Weights of a small transformer language model.
Size: 9 layers, width 256, 4 heads of 64, MLP 832 SwiGLU, 12.3M parameters.
Architecture: RMSNorm before each block, rotary positions, no biases in attention or MLP, untied embeddings.
Each number is 128 + 24 x the weight over its row's rms, rounded and kept within 0 to 255. Layers, rows and columns count from 0. Numbers have three digits each. The size before them is the row's rms in percent of the matrix's.

# layer 4 MLP down (transposed), 832x256, rms 0.0925, rows 290-323, columns 0-63
102:133089141102118125123134162146126125115139172125111105133088069094111110126113104119117124121136146091144108127099122141089122103169116125125109141140141125122118041126111146150101145117126137
095:155114138130134106116123172144118141110104146160151119147141141118142127108130126109100129126124156125163167128134152118103135090144139113123116094160073101107128155160150140128138093131175154
106:091146109139124087123075118129162122140132113134130171146119112115102124112096122188136170107155149118114140187103100128128096138118134117181115116137182157131122087129129137137112104136123155
095:112132107146092090102137101112150090110091095142140125113150148111088119106077161111121085122121136126107132113126104143131139091111115139156098137126117155144106169159156108133111141110158156
093:156125097130160148152130148171135148082136104161124140110121138153122119104080130119121077134140142150110152129143110096113111115156164153136084119084144071113142120120178089124125079128102120
093:127077136117093102107154150121129133103130121100121181108127086113146155073107140143095141142116139175143147146140149102142134150142140176120150164116127133162158106119114181149161128130143162
102:123112112138106099161148093131155113145103152128072122123093140146169127082127148098131165126121134102120111125177117168123131134140101137131127132086170106130111089174064137137137105156155160
104:146163118154113119143127081146129135121106131145110084141117183135171112142127135119103101126112133150146129100137130174138127119089158154119128137169117110099118073151125108153142117114131130
098:164162170136089114144113146091126136117134154150140138123089164108121080118130128159151118079107122125138132098143119086159115096116141100133141161151156114124111109179105066083092151148146141
098:111075112151178098103161149082152154167137126154102154131131104118134151131142103169117098144134173120129095142091150144147125083152115123106125138131114126142103174125107180137142156085107075
101:145137093166142128091138108112136144110103136150116108151140127135116072090150123145122103122145132136155118121111136129159148048133109147069142109160098123129134124139094123127139159137120081
099:115149111127145097133104143124086112129133107141154105101105158144076124112119161124140120107139122097124131131148092133112162099125141107128131119117149139116124075152107165094140144136148127
100:106141143095131130141113139127111146155131177120148153140133130118121112160142091126151092101125111110128122133167105129108144135114096126133061127148110112131135122128078134143105128129156166
105:120094177120086109090103123155162124142134147153105113115093134136110117128130169155142131076120130120096116111122134097089144134121164154124129136138160116136108202099140108112133127121159110
099:120116104131116161125106114112137139146165111144117158167134119117118118098146148151152121123163137124161154133085126162102148109161127128080098089140098126124115129174140139093135134132097093
109:080146167117111177137124173169128180131173122118136119127118142106152156141172124095102099077110131091130126144142096120154141121154131166112122119138106168116165138117170119104088084121159121
099:097131099136128150114125101128135130121131158126110123110147144169127110098070107143131115106154143143120133139165135178132109101151163122140126123146123086145149089134117125166146125139114134
095:099133152093120177110111128096121106086141139118110111160123105131125125099149098116130124113117153137105157146141105124105151094144099142079136108084119123094098175153139116132132128114108138
102:104135117139133127138125109123114101112176154128107147170097130123118140121137143147097105130123123111128156112088093136109121098092094132161127138120099140125117089161175146101128129162109136
101:122133151130124118131120110158137144083113145137132134148154126149128136162098140121141148104119105114175127155159143092097139065119131104173122126132112109128117179127182115174159100120103110
097:081120127175144170163117130120119129146152139120128127105134124098116127076083125158162141166149154147138093101120109164121167109105118096143112115134107103118171099113146144130063120164151098
093:112123107138130147154143128133131153143136134104132071147137125127139122147119142100154123140079100144132099123104139111135159132117116077138139108114144135170115141110064096151140109107152124
099:135140142134138208179120161173132139144163128138124083145098116148168164100138093087117150133134113143155115120141128154121148131103126137125129131153145136113128173113147073112112170163150122
097:135083085132158095113155088133165116135124140156114112135147128125145091081144130136125134110145119135153104139093169123094118122100111139129159157118148117100102132146099111094092112142103150
093:143157141146118128136128070140082100147059156146116135169118140125116112174111130100102157115120146138148135142117138061115173142133175156167099143124095123146092083158124115150172109083153090
108:081099124124084100113155112141096107148116167109112126120122153144102104111110135145130154066095152111152118127147154130127111098125140110106069127126118130124126208145131149125150114061105157
100:108088130151122071140179163126123117136106133141182126134124125119116139095148096087117110135178157136144102134094118113162105179141124172146129142126118162095105047131109143163153099160149110
102:142116110126114135146142149121097143111164146094113180104091147102115141159140115136084120146100155093136118133124110174105133148087095173113123102141174111151157203149117121090098122102098075
102:131152137152104107076114141132117135136075143148137113162148102135172130096133185131133155126143138114087110116111105079123109109145158123139102136122157144108112141155133169094151167161119104
100:149157134119155106145123144118127138175131114133178162082070093100133118119127137153160128112145147119154140122140141066091163140121117133172152124132122132153116000070128152106128118112096149
106:096112121126174148133140102107150137108133140126146089100127144117152138108115159177150121155136145071096112154106114116093145148125121140124106119101124127146141000136120151111114135095112141
102:144113104116130166096101123114120138146172158140132117159134131151097149108151170157122156142105145173125161133166162161100130154088134153125117133149145140149139188109182118134135102086130122
109:085139149097141150151113154133104076076118147083155091118148112124103155163117087134186153148183087110129102136139092103147156096135087119151158124099153103105130123103084128118091119113119124
097:109134112120170152136184153108112174124179118139127110172148140124114138120080129107132098133114134096121118147150164151119104184124144099124121104182134112163121089149134140154129111109093135
# layer 4 MLP gate, 832x256, rms 0.0981, rows 291-323, columns 0-63
090:139112128132122113171127121149115088109147113124123131142168163126141153149127160131129130177095126106138128145144153118146142134107088144134102135116122070169141192081119127094134114149106158
110:159092132121102097147154137160163135125140140112086115124143133148119128151149172105131085128115130155154072121134078109117157110171115129090154134096108153086089127117153133094160150085152096
091:083152122100132125119135109148148105158121143132143120105103165149142126154142089156131115129127177138153120075114107130109151103092094161130113126134149145127136134168131180124119146093128138
091:163138139107137168099139112107121144154129155156139124119122114127097115158123124147163153173140177136146139116139152151155093147135124144116132173098094118143103179126088132107131119121085156
093:106135127103105146136145124149107140163107114149116127103130164108126156135095120172081154137091095113124123149098133108148164162122158141148162154091104166150130114145115121116161106115113175
099:121154109128129129151138173133146131177118117150112146119104084105121122092136165131151119144144167135135123186110094108147153096134174156102080098136151143142100123133170109143177116141113142
101:160188177115171118092151136146103165158128135160127151109089123187100119109121072162163083103119142138107168151087132134150106156126167148160086112159113132143123134165138133115153124139168122
095:141091171084116162122147099099126137123109136147162144125160138103111158048146144165092121142112118150139150153122162106159095102171090131121099106140148156159121152110117150177105116142115133
094:121166178109114150122133132152126108146113118115092122118164131134128107147149113083126084122105093126130131115095105134156123103144084114115091147132154104101096112161086129138109107064137097
101:176106138114118147116115150119114149118117127151181153092174130145180126154146160131120121104128140111087111176128134141146106183114097129126148090128094102124101166119094129092131140095130135
094:122143162155158136102143110120095130152077094147133130093156137085132149138173138120115099108140128151123098087126090126110135089133075102111142105124151082139125147149088142112128179092110094
103:144098100072161108150102149154139130144150129106102159088122136127070116147111159172178122114141142121137120177121088147091171146102139105156120138094114148119100147125191128109142158127094121
104:178106106173140151162147131116150149077112164083111164127190110113141154102192122137085121102098134161132115160129104128133131141150145111153139105131086120136066137131143085134141154103121159
097:119099127144099088128139136100151127115136095134164142101098147099127114151102137096140160068122112165112112101165126125143091103161117167127147097122112123126107102109150141111127109147114152
112:099079158099110133160142111126152125147100097140128123114110172096107102132124169114122162159082127092095122114137141128139125181128074103139093133118113081139120132118092186127114149095122151
102:122101096132098164169120095103109143176140121118123111109102091126126179139079125154134124119130115161117120113140146113120168157118153136131143109108103097139117106125153107105121091139093150
093:144122088137123133134132152118157116099093081107106157168141088129153159111158153116143103171093145101091124149098134130140202125118164122108165113100083147129116197164135102127116139104095119
104:130132132079165132158156102143124116174170125115124132131144133105114146128117099149176101121108160132099138140122101113120157107138134143108110083117116106132104089117123092127137152116150149
098:153113112111126129149171098077120161138112132077136171132146148106112141121169166115132073139139111115123094147171113155111165151149183132138115154161073163130091146130102129109139146115168130
099:156100104143137114175145105127155117117185127126131149142132141080155130114096117129125104137109159088166134107113161111128158145142157128168155111141100095146162124133130145113098149137126118
094:153138115094146138142131120178108125108133132080119134133133141160126074130152166150055139140125151152148143143191094124143100151173181114139142184167108098132106121131167155125139179136148110
097:138127096111121167141133137122123150131141134138087148147106149103138127130101122177114187126145161132146142130147105136095114110116173155135131149161105125138122110064144160131139136080155062
093:119157154140112113131138144119125116129110126162133129163150128122133153151142116106103117135114176156156080108126072156119129120154160125142127131161140121124125117144156095119092133075102144
095:127176107106168142101109131142120109110171085115140184136104123123135168135115132127131160106128171160114146170137144149138085108101140115105118109112126189125118136142181142138107142143119107
132:091112096147066115106140093141098134144122156124122135119109161158139126118140150146130139095109130126171081114145142090128137119109132124087095140127123134131110154137127124127121126071127155
103:156115124132137139149149157112108136119120153114165129121107120098111115153137158141114156098137127113131100150136151137119148130154108131142091128106145127161087115121112092164129136112129073
096:145084124114131098116149136176106118119117151115119081113151164072111145095086145113118195106130194104132127153116096089105125180131110115130115128088146103173067139116118128119087124089158118
102:143155132151156134105115152149120102143113157121112140123131115111132158113141120068099127127098120161123106140134141161125139114131121175105094123153188119078104156158118152131116125110119143
099:150121129134105130194142138122098089139126117137137130187130133069115123163140177114097125089092147089113100117117120139132125110098137102177136103099132127116116105075112150122086157095124126
098:087108149167126115144145111130156075153141138103093118109162132103100095184119101117171151120130193158161092112105127107125124169125125123084162132084146107111117116152103180154135140147112124
101:125118121125140145173161105137126116097175117128047143157158168120146112129140157152148125135118094100130120144182152142126104146092116145100155132120130100080141130140107099090128158106116106
106:130083151099130140140116135124111126162142107148128092088139120148123119117098139113165120102131134155139110182077152160123107160145070107107122132145139094161102135095143160143149126113157174
098:137145090142072159122129113134100111151115163143129108115151117110157132137127126174121096121152145144140097126113086164124098122109114116103147109080109101118098163131158125107141109132129173
# layer 4 MLP up, 832x256, rms 0.0925, rows 291-323, columns 0-63
089:076102121099130142124086138110116113102105118147168122146136161158130122125122126156085115180112141115136145105151108108108124087107090153120115115137123104149105116130154117110131076142104124
102:108102120106133121169137136117118122138146132169136115129117118134163117121107114135129153134100138130136156131116103081131123158104146096128116156085124167134137128127138113153155157159158133
094:134108176166085141098106123116125153107159101066161111135104141072166124102102126114163132161132115120153124138088125144135161110116128102187113121095127108172133138109152077148109134130120140
095:131151130120113135097115152101138096138143132153146137126147131164138129159085170103162152109094108070129163111177165097087135109126064138100108158079141137129126078142105169103098087138147131
099:144122115120094098149152121160131122122145133128096106147123185125119158157114119105138140111106085149104135121125119133142124074168099156140143113137118104120126162138078115140079119126076125
104:177108123122101098113141099101096137150119099073100119092103130165080162119092110136133113124118094186186145112130138098134108093146131128141111141162155105066122101135145147115167075135093123
104:116107140073109167158141111082132164131171114165140113140102117106107103142184109127139095120126124074127137123135125149143131125079119096118148174176110116107127115128082124121128143096163113
098:122106126113120111152138120092143118104165136164140172117137111128141105165144146140155110122104159145086139121175137127112129156171108157132187156101115136117104129159104198111104101146117088
097:150119098133173147167109189151136136113100117100109137170143125124190128119090147106139138147142152131131135109121092129122106131140118165154133144113117100117128118103142140112156144144134133
099:134113133133140138135115168104188121132116115151167108134142093091143116090139127128083131082136136134102108117166117095162124121108125089074129105159114142092138139083128117090142139103113154
099:129152113151150150163135114134112153142127131106155098123102112144148154160112137137142164116106160063103115123112129095101166117109125102137174140147122155140137159149171121111146093068059116
100:126142169137130144123113127140154167103078073170180137142101121114127129142143125126114129162108129112112124126147139151132147146113129147105155136116151128117128115128139133107095184091135123
106:117151106082118140151075083088146188103128101128135106133157140113142123162142133108128104153088138109134153148150149136085132135118109128133167148203082128158138124110124119149112138138108139
098:142147128147141139091105156103115151103083134126147151110123056152169084125185102137166187139109144110090096139136117155116110110119139099147120120113096138147093135123144134137104078122157160
106:143129146123119146146155144101138078076088152108136108122134135123155145134137130117104112147154107085095106146119116127113099100073143122135098134126090152102095150133119094130107102108066140
100:109107161137111124167099151139150124126122151091123144104130160145157071147103184102133155110099123101145131150149104090159167162092127133114133109155119138088174134113119114122133160118141094
095:133104148121125095119102154137170117135132108083111101105141207128110127076096152135127099177104125150137122141086122125147127141118100123160112137125123139130121110162102098143071128187139122
098:122127108167148118153112181136121125115148103144088129111123102113137100141168110135140116131123123125110172137155112150150131134150145107192111117124115106101094157134124107113136116132120157
103:183101144136156117166117111100154130114112176125106130125135108157111109138138056104141093105120125126106155112150110151129141136155132144183080153093102118148113114118118156132112153158180137
096:136128111124143133132171194114143136146113167128140113063146146118145142119116130130126148096161089129122125152157096157090111148108137110126129121151140150137090092121126069073173144148127168
092:137146117159167122128157140104093129122123120114151132154185138115133098127159131107155122170109126113127117135162175106160147108155103157127150139115119117158105086118131111127104192142128113
096:141126098122134170115155108104123102161130084087107118127098076118088158091146102137149143160141127131122136120162126143109109098135132124130130162095100110146139122106149115113151140206132129
095:119154143107102130135136126100137133136113127161163092180131146125098121117135152137157153126123137093169147141113128098128104142148141145121116098129118113101137134113113118122134158128181128
095:174095159134109156127154122118170146126156130128116124108135109100145111122161110128115112144109134107117146120145116122119086133102108177092140104133107104126145129147114110084124149111114149
123:174144107126202160166080182143144127118116089130127129140134136105173153129147141133133112182157114150099139109110105160115126131104123158182161143136138133146151097126134094111093127180127111
099:124132146112111128137135135141105077126147151138124135143152162119164128086095156144127124146123142105134081113138138141145112142158114154108087135162159167113119141172167136128140139187171141
101:158138125179108157176142169130126156122156143117152138100109143129142112179140145142140125155094124114112122144164128167135114097104110142118119136137150127167139182113127071125134143125116131
101:188132133155136139140111154144135114125127147139080113101118107116103146093132097132122144077144128178140109133131147127156147107156079091109092139133145085127137151112116143120152159151143157
101:117126134127179154131156115091129108163150114133126095120158113065164121145108133117156097147118147156131107128161118172111183136121147158083079162172151127154127116153139134132156142104131108
101:137103129144094131135098129156126169129121120087091109153126144125110118135137151133140166142147124152112125107134077160072111151183145106082143137136105134129132108098157080122139136144108106
101:118122106120152098135091146136113160165144093104086093087147111097150128112112139116132131084096083176160127112120135096110087156116109109116138066095124073124143072078095112112153145127139117
110:109136127156087104145118100113116157121150104095133135154147116168100120135121154092092145123154123075163136151110146138096160095152138088137113115129178148139127127155141137132164142137107135
096:187140188155136134135154138099166112125139138103132111143192148113096173072116144120133101075066145163123097133129180139138106127167121118117155138186113099093118109140126099131171160107097149